Part of a small language model's weights: no biases in attention or MLP.
Each number is 128 + 32 x the weight over its row's rms, rounded and kept within 0 to 255. Layers, rows and columns count from 0. Numbers have three digits each. The size before them is the row's rms in percent of the matrix's.

# q: layer 4 attention query, 128x160, rms 0.107, rows 0-85, columns 80-119
# k: layer 4 attention key, 128x160, rms 0.104, rows 0-85, columns 80-119
# v: layer 4 attention value, 128x160, rms 0.134, rows 0-63, columns 80-119
# o: layer 4 attention output (transposed), 128x160, rms 0.13, rows 0-63, columns 80-119
q0 068:098100124160100150134170110154133114138145153181160168179145197071143166203135088111136115154140125165124163122098134108
k0 091:168099152112106092111181119158186138082152132142151147145118138167147129175085174101128127104146124151126161094136111090
q1 090:147106050155097140118133138139110136141108079129181149140121109188169111135113157125118154096160110183173089105109096113
k1 081:103170139180114151116159108164152208084138168120122091152185196165134137110143128106111119125122137102121085086132097093
q2 091:134136115097191154166137148151125156095162147109156159107114132100149109159109130146131107119106137126094115095115095075
k2 098:116144164111129129186122099139159074167070192146113141152128109171164085091067084151093169094143107088080172143105105157
q3 104:173172095123094157127140110094143171124153183101097153123171146127133170102116083142154104129146143107172138104090131157
k3 104:124090160099135161084137162093122097149142179178115179123168056184100100094103123084142130093173086156132152091175135144
q4 111:190096141109154122133062082092117165101171139157180120202114105128130112146110127146124142138133144078118136144170084114
k4 109:113166137134070086184093182106136163109144121195101119090103095120115132167155120150074107170131138126179140139133099120
q5 090:171126120115085107179081135100118142135192116130085126152207112199137127122143150161106163119139164182153099176165160156
k5 114:137171155159144099091159082118126119164094107098142167150106132164085172090122106157090097109172119078122172117142168148
q6 110:072155078134145136149123113126116078079106097110179118120193171159162120159097128137143113140079166119109100166154161136
k6 130:086145143120118104167163108088110097142125157133119116118104173091100156182163103123059090116124123140118186100129101139
q7 100:173113160118104127138090220136112175119163159160120131094130132151152094111134129165130125062066154121132157109158126096
k7 142:150148164114166154115136106117150154139160078160160152161086136071115141110154113115113104138131116118126179102114071122
q8 116:082128173131135134141104095085123100177126149145083112149114110137157171090072121131121064141228078173200157120153115160
k8 117:156136144153145094111171151139117149154135169151075085104162157095108155137174152126120129141055163145160114123135130124
q9 108:095132144077093121154098103124163095092165178102125131193089041137112125147122139087126156174166107141068147139175132161
k9 130:140185141122111104151132193105126181111151147140090102089159081129176124086125138135143109119143105118057094135147107092
q10 124:126137066116131104140126104174119100129120091093129095127161174125139187170144114117170119202125149149106107190146183130
k10 132:203115124130129171191141157054137172133145175181094122107165119151134099089112141123143109130136100123164136121150132067
q11 100:108138117087141099153166093178124124126115130121166164131069117131158082122120148066168089061138111132076140106164101106
k11 099:135152116128165138149089154075154122138101176174146111132083102188161146171158113151145185111130116176103061124106109120
q12 115:113098061138144134161149147176073123141109100091190137140204118136120164083130142149142137162155116138127163139120121157
k12 125:100081137183151198156140130115096119150106147153119153128112158093137101162073146066120092091118119105103097099070061104
q13 110:180156100121109124126163138127128142102108202160148110135113108114131109125156192148125156162200132098108135100120146140
k13 111:152124134061156123102056127125124071129116056117152105119107080150132090052123184096123082064152132153154151098122126128
q14 107:102115141125100154107120101120112184126150160106111146150133141121088123091125106196136106122173081124093142091142119178
k14 108:146126063128126109107097152108114107129125032131126104081120160090147157149109136153032140078134133167180143135117134111
q15 112:108126118137131128129180102152141169120112079246122123149113119138116134166120205063075119109139071131154085121174156071
k15 109:139149141136116155147173160140156085169042148181102124151135108119097078109125096145095079084142144145088107070154144109
q16 090:157116135059154118170141119118132216170094121115135115161204103143164152121110080177179207154079133103162152109181130116
k16 080:132113114080083069133104130111179086128171115113150187093068158141124116134115140108128086107109188181132154177122103147
q17 085:122106156189112160119161114146093132153082178110113080150139177124171178075121048089128125139152139080148101146142113096
k17 075:145128100112127116138117172141105069122170126189126070105103145132086096107148142084156118156101091124103153198153122132
q18 083:169163133038149182069122141131106099157163125111124084196120101157114101109140137148142111193166084186148123104160099084
k18 094:138131086087150151182125072137134128111116174120137101117178120129105057154159145188113113123146164102134133158086141082
q19 097:106112130156153092124163169190145108126106094098108081054138137145122131111126141136171094187108132161188094152123105116
k19 107:161092070108119143127126148134154095061164096112107122156188126115124130111051103141101133116129120118112090147146094144
q20 118:151128098159128128109133072117133172188083119111113192206100134157130146080116148081099156102168145118152120115105112121
k20 113:127106182113097156108087103160117134162170171190155145103102145156117109075129140084112151102134101128137119124075162153
q21 100:136140112182120114102118105132150172114089121132095151208106144151128102117085127101112186124071165134117104127118149140
k21 097:107168101109100187126056120128127093117157058144169114107148100126147136152109101151129131149163121089166145154112114184
q22 122:152107100142115135148081169135179153113121146151123126145148117089150126146090097124113154055110177111085127120209150112
k22 117:127152143146174158151156124104087170124132125174135138125094132112102141133169105123122164148109164123185152077115106086
q23 132:176075138123171086115057092104073158105137158117123151142086074109145095120126132141161123106117094084138176152218077134
k23 114:117134215137115127176077106072143117107132176126161145140088132145170114086141107115100138152175114137102131099175143145
q24 099:178157164172126132110137129102133183100152124089144117106157144188105129145162105112089124092139111122145129122163195092
k24 113:221136141148068113097108165116147203066084185173105181052191142191116219168136071110105119135148123113127118071153108104
q25 110:104158094106110104147155146156148181095108204146117119180177076138079158128153072111135103141168113160101098105120129122
k25 109:092174113176090066100089116137180152095143164131123136141129087140062165157162129103118134136117124158180148120125142127
q26 121:147115134140132141196124105149152120146158138151154101117153153110109125111125153095124148090144206075143090123111133125
k26 133:183127111147119089086133129119127169124160152077124129185081137078121112150162090126183146101170144161109157176137105150
q27 106:100119148167148135111156132171143108168120131087076126135127161143103146154077076085100171117049096107098136118152112149
k27 117:069155088076119114102089157129154104155129125125076145135066120166085153100137156187122163139130046127139140093156105192
q28 110:088121122134108112145131095085161118130130156095168147140105153056128134154160149121099112155087181081198087146141162130
k28 110:086131183167116150122140123080177112168061087060136117122124122179145165125113106124150155126121078112152087103110104100
q29 110:132157093171134170110125155192111113175115127115128140155133097120119117104167091109168122109160106119086112115087156110
k29 107:126152129162104144181131107136100113068160097103138118163090123169156177087146123149135142113106107183157133185119123061
q30 117:139121157142115132127074148170133154118152145144111130122138155147183165115104094178117072112158075120102098151093135115
k30 125:116138125084121083179124128136125118118127144142131133151163136130084117144157113143064152098064163128139167139132170149
q31 108:112160095155144148112161142144167161130175115113177199085145119160147145136139096100149136124097189117094189149127175178
k31 119:178159109134168152108122180161084115129104128088156145143142131116154153141152158148114109159192077073120101180146126076
q32 119:166090117139125113149154135144068098099134162189096156181069107092124143153147170170120141107165111092124144190151088128
k32 112:151116072150107063147143104134126106149141133202163182124148145151115120097071139129101134131120087125171123175100187114
q33 114:100133166080145122129179105186157111128103192083139133096137127071130097110155133168109162119088071129119186090100163116
k33 116:151125112128178135111101107132108158150116135124068075129099136143169240106173110108143164157136112170178136096141074134
q34 101:131183078092167152087063160095084099091168171121147141103127139126123133164122047146082114122146158181154127104132136098
k34 111:152133076114130105163159083063207157113148091123084110153121093158112125182133162168091093117198169169124144163127147103
q35 107:089151200213090117149152136121148137178089131118113127141101124174116134106084100152110179146128138128117102144105142064
k35 113:168150123089162088126111140100188158170122100099144141162138202152093099108160108143120084179141182169088173153132160155
q36 108:095132113144175111155132117125103124156120114130160086119137065125129150171098102132097110153148145133201157138133146161
k36 109:054158100189053172129088159040093150134141126089154136114094108155110141088109095166108115082108155146060106101116175120
q37 105:141160102162136090145149134098114147089141109135066145082160095120076165126140140158153076141130098176152126139095178092
k37 114:129156148112159124112118198083109081130120213134139146101173106104119147150132152125089064117144134131143180113089129127
q38 102:136074133153074097141087112130143151138165196149070111187129102121153139133098158177138102086161087132113151116106164112
k38 108:155089153097146139140078142149161131090178138132161146069138175200147118077160107092128117107095097167113160098138111139
q39 108:136197107103153167177102128155149138203125060119108087117124143083119146149181152103137146167161106113097124104187171145
k39 112:146115155130051111116140109116174149110118171129109153111119088156159179107130117101070086204153084173159135138186184123
q40 102:149122173121106136096098136155112156138048171140082136122119147198114084152142157049146096137165080128128143153148154108
k40 101:113093144077151100117155081168116186115168137179131085158195115085158086149126152117131081143076114175126123131147168117
q41 111:076162159167064088152159153112146146139130131099109135137117107206105164106068094123149151105106156095149140138118090103
k41 122:104131080078202143138116092115129080145104135092171119137113116139136152146130132124125121116204085103110184122115120126
q42 115:123082111136123144111127167125093127161099118120126161164117130091141155108093138152164129093079178148105100060174108133
k42 121:073145126113150161168133109128136156171122153130141151156127090172115166095129115136122123126192067129120130124176102113
q43 113:092174145127107146110171181142149130119132088163152135120163146119090138160158129147145131116109184172196167044126083111
k43 113:088159114142133168074157157181101094160083106189138124164128118138085099116133161140128119105142086152129202091129115108
q44 110:147123134073141172086149088085131142183101114195106170146110168108127116161124138110134159147170110140113158145171128120
k44 109:111150176116083088115138096188138170122117200175118091113145131131135179180089113134102104163146131156138141162098139140
q45 115:128085138118141046162111122097081117123133116118157107153073114040156130127113086168167125111166094149095117204141084138
k45 117:116160090116138080135123109137060136098145120158111138101123140124130153204093124179102102108149088138147178151116092133
q46 120:122111096117129146177123132080113139077067168132101141077128089128132137120116174149119071084064116112177106116096065115
k46 115:119109072099162109165155114141141132070125078108141088126152167160099131138125087149076157101138157114176180103133101145
q47 109:152129066172094083159175127097127154129139146118142185106128132155131096105093161094073128148114161153135165150113170078
k47 116:125108104105159129106132161092094165162137150119166082102069131194104153148089169127127124135095090172124150137179170102
q48 111:124111096134079078196115201110126126142159084127113172094147150155155104154129106095130122174105091124207118129145134138
k48 100:188110145135131135081156067160136159095184157147181086078165135177169105114117110124179187082128103082134079126101134113
q49 109:076129127121144104141176189131127128104143132201168080139186119137066098117118132131090141150081169146118141102150121156
k49 106:066150114179077162109153115153089159171130130141119081124134091143143096067148129169121120099097176131126183097079156080
q50 106:073169104120050119049091127116186129136119182125115183122108117127089206122182165081130164162169075024158109139104151125
k50 118:135088127097182077111096066137106141150141118133154111153160144118140159126147141120129140111123171128124068118110145066
q51 109:118132096117118098111156110150110094123138142084117089170074125178143048106132198148155064149160089096163212163158099132
k51 115:143117097139140165120125054146109093122166144145101114075108090090108119142071084096108170099109093179189129118135091121
q52 102:132093112142141176085078108118090160153123153110149152068119120092150118156081118143165144119178165167124101202123108100
k52 107:126083134090109088096146087160143122132076144126137196146125080103139131148139113173166124094121105090139151117129142107
q53 106:088130097151139113102128078185124147165172148199143173129157069159110160163116160143122166111155118114115099144123106146
k53 109:114116099154114124079128098177109091128130112173125168054121109133160116173128148098200149075115109128164148090146097130
q54 117:165100130148106129115081029170125136034113055189111153170152117126163171139098142142119132158119126112085137090087079139
k54 113:091072085127085084168123083127144121093121193124116168085128139136138105136118159044152138132149141094143141172099121172
q55 106:073126088131155143093193143155124134129088125106117089111120127161132117138115095130161156102072100132119168124064126100
k55 113:155119160088148128101077069130083162119112124087123104164126144117182144139100138160186158167155170157156151123119121106
q56 108:209125113148141096199132110081161128071109133170170096172106138109069168138115114142191133112156200166083058163204162129
k56 106:132144011165089094065118143158136185062145151179185137136066111081139147141118147111156116080167108131120129102146124123
q57 107:120151070141147138227140137100153116147078089146147181101119152057108144136141142156047091137091126085119135092151142140
k57 122:086140119125129117126134125112131118160081144069111122110106129159117112131155168070102121086122143123093149181105149131
q58 107:165120095102131179097177097169130093149129122118147112180150138128145113153143156098109133136139141118104128160154144084
k58 110:149159138127143143153133079118123114144096136101139196134049147061111124084084148138079183081063122109102135098112107085
q59 112:138072105147173137166131132111066165179096121140140078160148044191131055126129112054128091117097184072135143100142109146
k59 112:092106127118131115156131143168148140090152120090152124135112103134190128159178122136188144087165151108107065131087105076
q60 110:140123085098108110173170074167122159111140136212095111153172145082116113158151093177093085123178158150163165144156139123
k60 103:160172144193153145137119123043127154125112178132143140118098139173111102136087128120150138171168065163112158192109152085
q61 102:118157157097104160115088167121191124114142125139156122089141151146091052171165106149162118118174176151134106075100119135
k61 107:117120164123130173116098092090135129127147159127108116140070107157098085191098159119139141099115211149169170092149104127
q62 112:092145115157102080148137133118085155119157160101108085122120171158156115125152101194118120163103115126096139089193143147
k62 108:154127124166114114202125148108074136096106135169098160107139102151123098179135128101099110132130123106101122083153169141
q63 105:078133165155171110109157065137095172139138163152137126126110108126084095131160148138127149127134140107087149172111147125
k63 108:112084157179163109140143082135133106163110138106091165098135108086158168132140147133143087154131169089086150157126141147
v0 099:114163083101157147119152187150116171140131143163136121142182120089058173099122092106108140079138198136150167138140099145
o0 091:126163086048118117148085029103139089148139080129104149139063094098178127147157162159122143164118118101067137144196162127
v1 090:101111180179033148155116127108098114142178104176082091099088107174153135159101134165109164102173136165065132140084160140
o1 078:068117113133131130121130119146123106093171128120122166134151148107110053078140150081162151133036123094078135113162152058
v2 090:194082112186153166105154137123125181157095080160171178200166100136111148174133072135143108097109111135157096112126147063
o2 081:120186095085149121172135114068092128085149126119096103142103123123108103199123133137134115100147141138061164151132086134
v3 084:120147147194128179162132110135111201075107108153138132134147206089159130099132103100112136140208120129111121130106130113
o3 079:179108114116037161126104094137161126164095174093092118164100142112158103099124138122137036079159181121120107091105097102
v4 083:151164131129149169187141062136125081130073175117147141080185096149103185177141145130131141189147162121122122102096093137
o4 079:103141173083121098155133101117147142146139164119097151158091162110105118167082086139091131109136140095086188068112098134
v5 098:116161143124190142166137131104154127067085148151138126124164180088130164200088112117148086095163108214110141146110168122
o5 087:107144044151137166142171125134135128144087165084097119155110138082040119082147099089084126131105133123166132118139182139
v6 096:119089135110178156146136146113187130165112137136121170109116133105056116098070138110067088175077156163135136125175145123
o6 089:131151189109171112122157140133156071098073129119119131202132068154120166157138141135152130122135133149131129164194157152
v7 093:111142113163087155100196105098115135169173105082184109117103185090152053166108116141110119063117137134107151146096084218
o7 082:092127179139146137143177162155135173112087186199092120105121091173158122097150098088144142163144125043102121102131129066
v8 091:151127152114172083113110151156150102108139134081154094113180096177117153126108094131118147140098072145145127152116116052
o8 085:090141127100156125143037141114138124128168069182130140130138083149150180123123167066163138092141186139117132131114156146
v9 080:143163215037116110190136112096107133151141111164140182143144076137144099159119128131134107148154139133110129135150128056
o9 077:112145094105119110061124127120131105135121117114098128106158160087038165084161136209124122101166231143160157115133134162
v10 102:129130175054155146121122113138120124099163073140128179142180132126090133127185129137156129124086123100049183036134117149
o10 086:102106100096149139144183148113165127130130099176114080161135133142137112136139127145123132147121170146255160117131100128
v11 092:135093119088083125131138144125129133121179148152123147163124129161136098126147155079118141114106135108132161111188155103
o11 083:169181182104118188119105118098158119135173121116151120122174105144094150105179135107157171150132149127109138095091096135
v12 081:098121122123136123140120112106124112107146114106154130088125094164051176167126161095125127165081111149079115153118096136
o12 075:126151149171036129152115124102119138130120121182111182145143116130108090194150105068149085124141132151181078143110140148
v13 085:091136122146127132161084161176134152107093067162141144153156089178098097194147125092114122145104194111194098089111104109
o13 082:178077114102171054117130118141110100079144100102043137128101167157125119100074135105095105131101035092099123195106131183
v14 089:089140089101126148138130164128129076107104085118187070109085129121163136142144143081048155101160099137111146056104161101
o14 083:145130170137155173169132147092114136162106143140117186135079204072145141116156139148155163143101125141167130133101086057
v15 087:135148126151157160127162204168130122149114123161123120079054100156123053099094138093088133166131133127133113062131070094
o15 078:115167095132146137131118061078145104096121105112097161126117138105113133099118045179140195141131139153065127199140128153
v16 091:120103127171119158110121151065170135112078157111072148082082124134090122091058117112148120171136138120119088120119138135
o16 093:129096127099105175112114102151103090150119129120107103169161142131167109129143138147120113117154088130108138104100129119
v17 085:121138096160093209119183101124116169164118114113124142083081162167144137133100139105100128103137110106128120115089089125
o17 077:122123159132146122110095139113141140126080158143120173115141159069097112132147135128162120101153107076140096102165167128
v18 086:155103094101164142134105076183100101136160087164137131111103192118075088139098092165102096115147137141172170064115142146
o18 083:098113104089134140146155134105094179075129129182152157096150079115125212175108132169187122152127119102133141115113116105
v19 080:164144148086194193075103104147115164110133097167149115171134128113126116149116065133069127095111126124085138167131137130
o19 076:141137109159124107123188154145133073084124132124068123152142078123122154152186128147131109109147124144121134094038107135
v20 089:125134135095126113127108059166152104127178101091147163073131174153055139097113188145084122118112167097194166125128142121
o20 086:144121142108121089178166141155167116074094121163120131074133073106201111169099133118162143153141089127148138144136124151
v21 090:154143131090102169139140122130116145154156098152082127186090129108113153094115114174097112113119132082150121060089118127
o21 085:118136084069165075093126112179075047093115130128087103057140123181155124142157134166159143176144098132127127116146094119
v22 094:179142112116159129131102106101150151130123122161177151144181133163118162057179090156095128089168113123086122101098126155
o22 090:120165134109136100113145150116126130160183136105082090140149174114150097164117128150114080172111170156141131188169173123
v23 090:107105188102147143098174101154073083077094066123154122122162139145108133139123107148087141168159145148131110094149111193
o23 083:111115097120109167189154120120171147161119073160123143092142119034126151129122128156093133177128140151123143136185163101
v24 097:104162111152127083160145121146127073122137140102125089094132147117107142134152158095146114101167149137073227134116149162
o24 086:131134148121122137101157119102119085159117131135145138089110118182092059100174205144059106098056111094144127079102136119
v25 090:108139161136073111172140127106091087151136129146083122147207102125076145185188138148069121118076094117093070145175171161
o25 080:135110173093171157101066123114152150144087100138112134110153126172077163144141129108147163070138154140191132162085108097
v26 089:145112159117148136202129161118120106131143141105164102117145153129108146186127143104145157158126137172152142129171098184
o26 084:104102129152117127203104068151205145108097111137113178133121195087158184071146132122092164108095109164146106126123144125
v27 095:117172115118117165173143207098084114143114147139118154102111076128204051088124160134188127148145121117131142133122107132
o27 086:107085122136089135108125172119175125171177229076108126124092157125128117148126126126104161133104115089098138092093152148
v28 086:141148218103124134166111097114169112169158120109114104125068124128175085123094116037111108134099147106073091103114132130
o28 081:181121122170162116059132105148119218105126160128129168100142141133046113170141145140171128086141129201176113149111138110
v29 091:179122213119180144118182115173088088202081075101120146096154166095136110124123108130136169111094173168081099137094136082
o29 081:174102083099113088155103138063116167109151138133066110112103115056094141113161154097151091119136100130105130224106059108
v30 083:179083089092148071133126132158113124116025139151186130122126123169126164111129135095159132161194114169123138129091105109
o30 077:107140138174119103120119098116131127135147118121105133146128082059198156154041157102119151143067108164184136165160135128
v31 086:146109148100177164119122125123123126147144123103103094190135145134079134126149141147107079188109157126164103090166127113
o31 082:167115111108211105088113101121118105105159131128101165133119088048154136117098162122134140139165142108119185173162097099
v32 089:147138101180172105102126133165154133113076066109163243118101163127102073160149107099117143141144154084107090165156151096
o32 084:167117110143150119137147133097111118164107113113216091151185151164118090103150074122168144122094107168144174100082126102
v33 084:077139168109169122134118168147176144123146167163179070158148096080106073145123194084143138130130071158099160108131098129
o33 082:035157061156133168166113075117102100200108179124128152099078136199143124132172124143100116136118121119157097103119185153
v34 092:076105145162082154104136089114076154120080145185120130105136131086122126118070086137171150155099155124154123160105129163
o34 084:125153145101083117165135161096141119113124141124115142118133133142151125128147188116147070094133157181163166093126122116
v35 088:140118122101172120122118079191129127131136078142176104195128130170107101120156143127091097086132067076135075096125089125
o35 081:141107109114145140066169152120173104134105128163053137145122163127126112142141151118140160169110154119122172152168162174
v36 095:119115097163091134116125149186167147150091107060140139088152123103177152106108090107145121173090128139109116089095086136
o36 088:159137122155156113091123106108109116103125189136104109150110174098175081092077152085172098106128132182100165126186153108
v37 082:062185064109132128149140080129140159109110101128137130209157113139113121143128138162176111136148125103074103141160125081
o37 080:144134094141102139111128169077151145119106143094130124094127116108127162128149107124160132158138112142143114102109138138
v38 090:162161131117155139081204128125069128091154175141151102151127084110125131127114141165147079147102175114141187096133123142
o38 082:129112106117165103168093130117143183130154074104083059152136130168069111148128111190134166126121130150095100180138194117
v39 097:134112150073141123210107139098102110116148144179149149147145141091127083095080103129075099166191154162094136125177109166
o39 091:128149068123153134127195123125158169115094057134155075075134129137065174126178100136150165147120173101147084115132142119
v40 091:107090152111136123097140101089099117169104157067103128166127123105145208083086158162108180109122153149160088113155115100
o40 086:132110157114097119179078150143142140136127087152105060106124152106172129162167097137139101128094121163141050150111108133
v41 097:158183130147139107109149116147124136169149131068155176089104134128141091098092110088120108118144145141154059191094198131
o41 089:153056146092106105124104163095110114112107148149090152086145115093190115155109144185089109094170071190120191070112135173
v42 090:077124127107120172121186139166138051121127149119057119055061089119149105151096100106201149113113143150137090132164107099
o42 090:170119107164149157123095062125061146123116127119164111184113113136079109071142160170138192171165069135047130141131094103
v43 082:043182160090117167179102118095117169146150139126139203167147136211099147131129123089137062137116111086110131120154132195
o43 074:127123097148126117120156131109178104156152108104119147123116156122124063121087130117124145099140165165124114104120093143
v44 091:149163055144173150086099071128114103154159022122068146181176134163116142129104143115117091102137141077132197138143157151
o44 078:121137124086127125159192126073146087109106115135117107115112085052155076131207123096101152117167115142177159110156109159
v45 094:119085134103125186125094143130166100120146180131139054103104184138101153128185104191137122137080096085143145143144120110
o45 083:163083151104128059115145133095144111116157121168094187191107142118101082154153161092117111139124175124130103145141095143
v46 097:191140112144020117126121109084083135098171155152128149110147090130151126177131194101107119125146056146176126143148090046
o46 085:108116107139097080150119121148164126165142110096114130114108185174148103110158124158176131047145090151116122173093178203
v47 091:188119134146057130120065155173145144125135196129107127106092157092099160147106109064163148199132086134086117089149150161
o47 085:152118158165109126118107095138157138103135096129152128114169130151179153092108159165109089056123176079142119131080068133
v48 097:134137145070165199092133122159108087097147164139153166108125121185089111185171151099162116149128123115107127150098097122
o48 090:141125156135095068177142072134180121123083103147058126104152160148139109154091132129120181160155115084121189136171141099
v49 088:146135130089160080104178116120162085141134129161128116090149134130117152169183155113212131070151155153168139130133113122
o49 077:124148151150048154143106137098162166187161145093145177116143056150144195062072181123087127175087082141082188180124088103
v50 085:098133173152094124150045182179140139147143196133131082164142156188200213131114144115144190151152131122141125083154099130
o50 080:148102127123122138085104114183143118162059114135069077137140108108123155088139149137117164066093113085136140164151169127
v51 096:106106138118196098156138160133143096087120138156094122120121125132086122189125153115131128123089100104164144112136108103
o51 091:141156107083103110119082083092157106125132155147152127148126128082126143130121177156083126162135138139081121073113169134
v52 094:166088192173141129132123180176063146146143118127156122140105152123129168220176109077120093099083143099122152134132142179
o52 089:142115095157123148195138105115154151059175100141099102128139125125068131097063161181155100092161131121130181141096088117
v53 090:175102147073105115093105098108113099104074120132132174124118127121135138143084140105149111062109099171191141112086149131
o53 087:072149112156146126162087138123111160144137090099129162175106111137121101165131163146121093180066128099141122107193109178
v54 086:117074090089121124170132148139126129102091156155166130149161191143113093147169101109037148141094118139171167084128137128
o54 080:135206137082163120131184137102175114052148095125150135098114134098083127119103139106167140145127141133104144093164149108
v55 096:158149128217116132121151158068130118120106192089136183103076115157129125100100174126131151136233146121123015174188175122
o55 082:131104140136129127103049158102114094130132138087059111085161109141193127114091096165183121079123130107051128131081110151
v56 091:158146094126083130111117117132123152142105139104126070156093105149139150121077090143126166092060141136200171129170146134
o56 081:177115111128117132156129180119144124096151084164117154079097143072134165089126115106124121111097086103092107083155159140
v57 091:098165128096083174121114142120131073103177112131122114132095147063096107154131100140117124095105119169107143082139105153
o57 078:143167112070192174132150146123138165151149117137093105160107154179111143103178210087149142110122134095183140138122110110
v58 089:130132107147087089116138072162142127094096164136121136140145120169148159118181159050111126134137072129143120123136079138
o58 082:126148145124061148096143135113121073106171175162172178081095143153127075144041133155100166111074128106094161156127105129
v59 078:119127112111108193124180091136143107123084113095170127133108117111117146086140182066111091165160165145143164179087134122
o59 076:130117148130171129148100147128129134073163072111162150097063115151169085139108078108134142130151085085139098078113135163
v60 087:108121102148122105141116135142113120099171144143150172109085116057143100081119124137116162070053084139144129123118136178
o60 076:108095148108124131108214166093139130166120159092106148118192143143088093144142112130111113162144157173110083169125172054
v61 090:129138070119139111078082143168084161143118124170102127082123092096093117151196157196125093110192082124200115095121183116
o61 085:153129170129129128165138197058096096149172123136114099139138128102198116105148174073149088139080168117119155121133132139
v62 084:109147163153100117148152076139130169059130088143112149143105111138152163169113169145082062096114109188108184100148089151
o62 076:116116113095174120133188159105169099118113178147158127112140102108092046092162166058109172119164170096151085158086180155
v63 093:117115153159168112172187102185150138136104150149167131111115172079146116099141154137137120130150114164114157175078076130
o63 086:127119123126103092139166118136100126081151141092136170148119095157093179145089099128148193146173153100092065128089137152
q64 096:123122152124139143095177143125137117140143119093160097148165100160124094092131164124133152085142135133129164066171146132
k64 062:153150179146130177120129112107079198163126146108174208131165137130100143109132163143148116151195112085088130117141078171
q65 076:100110116114111130100102150141170144076075077094121151134114111118206197157145074111134109121145082096134119150100124151
k65 075:113189121133114108134097064116101145179065139136121093111171167098099204123128118133172070146120131171118136119151139102
q66 087:118101103136129118113151157146135165151066064122108164104146184125113152143152108156112102138101089125179115119099131155
k66 083:119116132131083173174158167113126133129123104138128138112123167132149152129192077150153164142146142160090155151147134179
q67 084:163098097165100140164196172136179128128107143110138101156174174148117130101138130099111157086153129144163113118125127158
k67 087:143111156109175147165076164159107127123165167117141102106115104138176138127104183095109149116140156082124139114156098145
q68 088:140140118213097080183151149164121105094182130206163187099127144178068095095146126125080135136100153119123143078109121136
k68 088:118159137096151133118135159227101105071119112132053089127179155157140216115117209120115115111105051125118126183061117102
q69 086:117140100115129120124191078130099126135125154190126121129129083106151108118121119136109098151162105077071188069076122100
k69 094:113158100112118103074131105108162137111147098092156141130149119126127138136140106114131046138081098179130133138089143187
q70 087:150103093157119100091146176155120129070171105154141104079122131141112129124153117123095126127109145061116136120170090174
k70 097:141163215127168162145108133109135133146049149045128059130132148098159138113135131145123089081107112128172099101200089137
q71 083:127139107057145199138125130116160118179147135088133129126118084092141108118147133136208152101128126142189160102095133131
k71 082:165153185176153144101147178158115151148156158132133096181116169062150144109166140131155203154123144108134101123158170126
q72 072:144138123177160118116134095112087086127137133212104092160156199061136150164149121142157142089161163185158138129113124104
k72 094:150112198108192159096139170142177097176113118116155111167064164152120097130144148068099156128164139185140185127166098137
q73 088:177163153136071199108166168101131100146124106126117144146123124061172094115102083198145124147115145124125136051104123120
k73 089:173150079131185095121152123131102117176120130107166117128147173098137123091169179117136148114155106198153110169150089139
q74 097:133084125151091116075137128127076153133160128115112111162124205117131089131122090121126142115153149140080123120150122083
k74 090:106074092087146148130143186125154166164135094067133066147164136092110144078081130178147113080127081219133113135123106155
q75 096:148122135140087117114083099114115101153103139067093150130099118132125128108115164000184137188160179138187145123136197083
k75 091:154073119136144181147114106107122080150172125180121163139161105175115154142150165175134071142132097149153104145147091143
q76 095:101193124164128178149128074137134099091151056158155147211118137126058107129098152150122156065107119136083142125127130147
k76 087:110108164147109114177128151161095126110120186154048120157179158159108021134174104085154094139130106137123121185131102116
q77 087:114102079162130115150113126190099152129135152169135143125134102140130088107160101195114145152133136154141181083135135138
k77 080:148114147091154087136143173212147103130157115089105111169085112145143107138111163139188101176123126143126062133109123164
q78 095:108170167141109143166127141152065179109159146065107134120074122084098093125148151132161085203155121128106117119080088119
k78 082:148147141122126074152171176148158110058106123146119083138148111130110079095124148141179126133153118096121130098168155119
q79 101:197114142111120115148106153154181127090146137117141163103139144229093117126085134136067066125133055088134093137121143122
k79 097:149157123140154152087123153159093101157102105116120045151155139092155124141105137101125181119127141206147157094133083104
q80 067:120156120131134123118154093142130102147155147153142109147156111160117099089116184106109120086128159158109158071173172089
k80 120:173136174142184112112120145115144086127146153090126098191107133074130105127113234111157148128178109189133131122177110072
q81 080:165110115154105157165112104086166146128101159140150115153132152094122150115136089187093104130161095106121122197101097095
k81 087:101086067158076087169063168114145176133118115178085086109161126164141124103150135140106117156095122126091137124115124128
q82 073:054118076142103144123176120149136166136094161107090169082122160133119091143036142123178119133201108114119135106109123160
k82 090:082098111109099085190155153122122138121151090140109195140101110156176169079085120143098169167142152123138142130146177134
q83 071:084140102109140121149169203153127118118129104116087115095108148128165183122168045099156111183200137123119125161086143135
k83 083:143105039105147138152063123106117122135060164160102162073128103136161176183184089123134167147118134071135130162110138195
q84 086:120094135110167146118099027115141066133123116175139136142095134128170148165089124114058135135096143156206137170101117155
k84 094:147110091131134119076162138104111146179153143147153131176145158190154160124141099139182163125126073195097170114125126094
q85 083:111109063183110144101184113122103108156061147177135212111151170103120129159136106184141126184141089152140090113076125137
k85 084:144180143126147097106177135124158126150123098163138139100089153121111110122120164128072098138162151108080089145106151136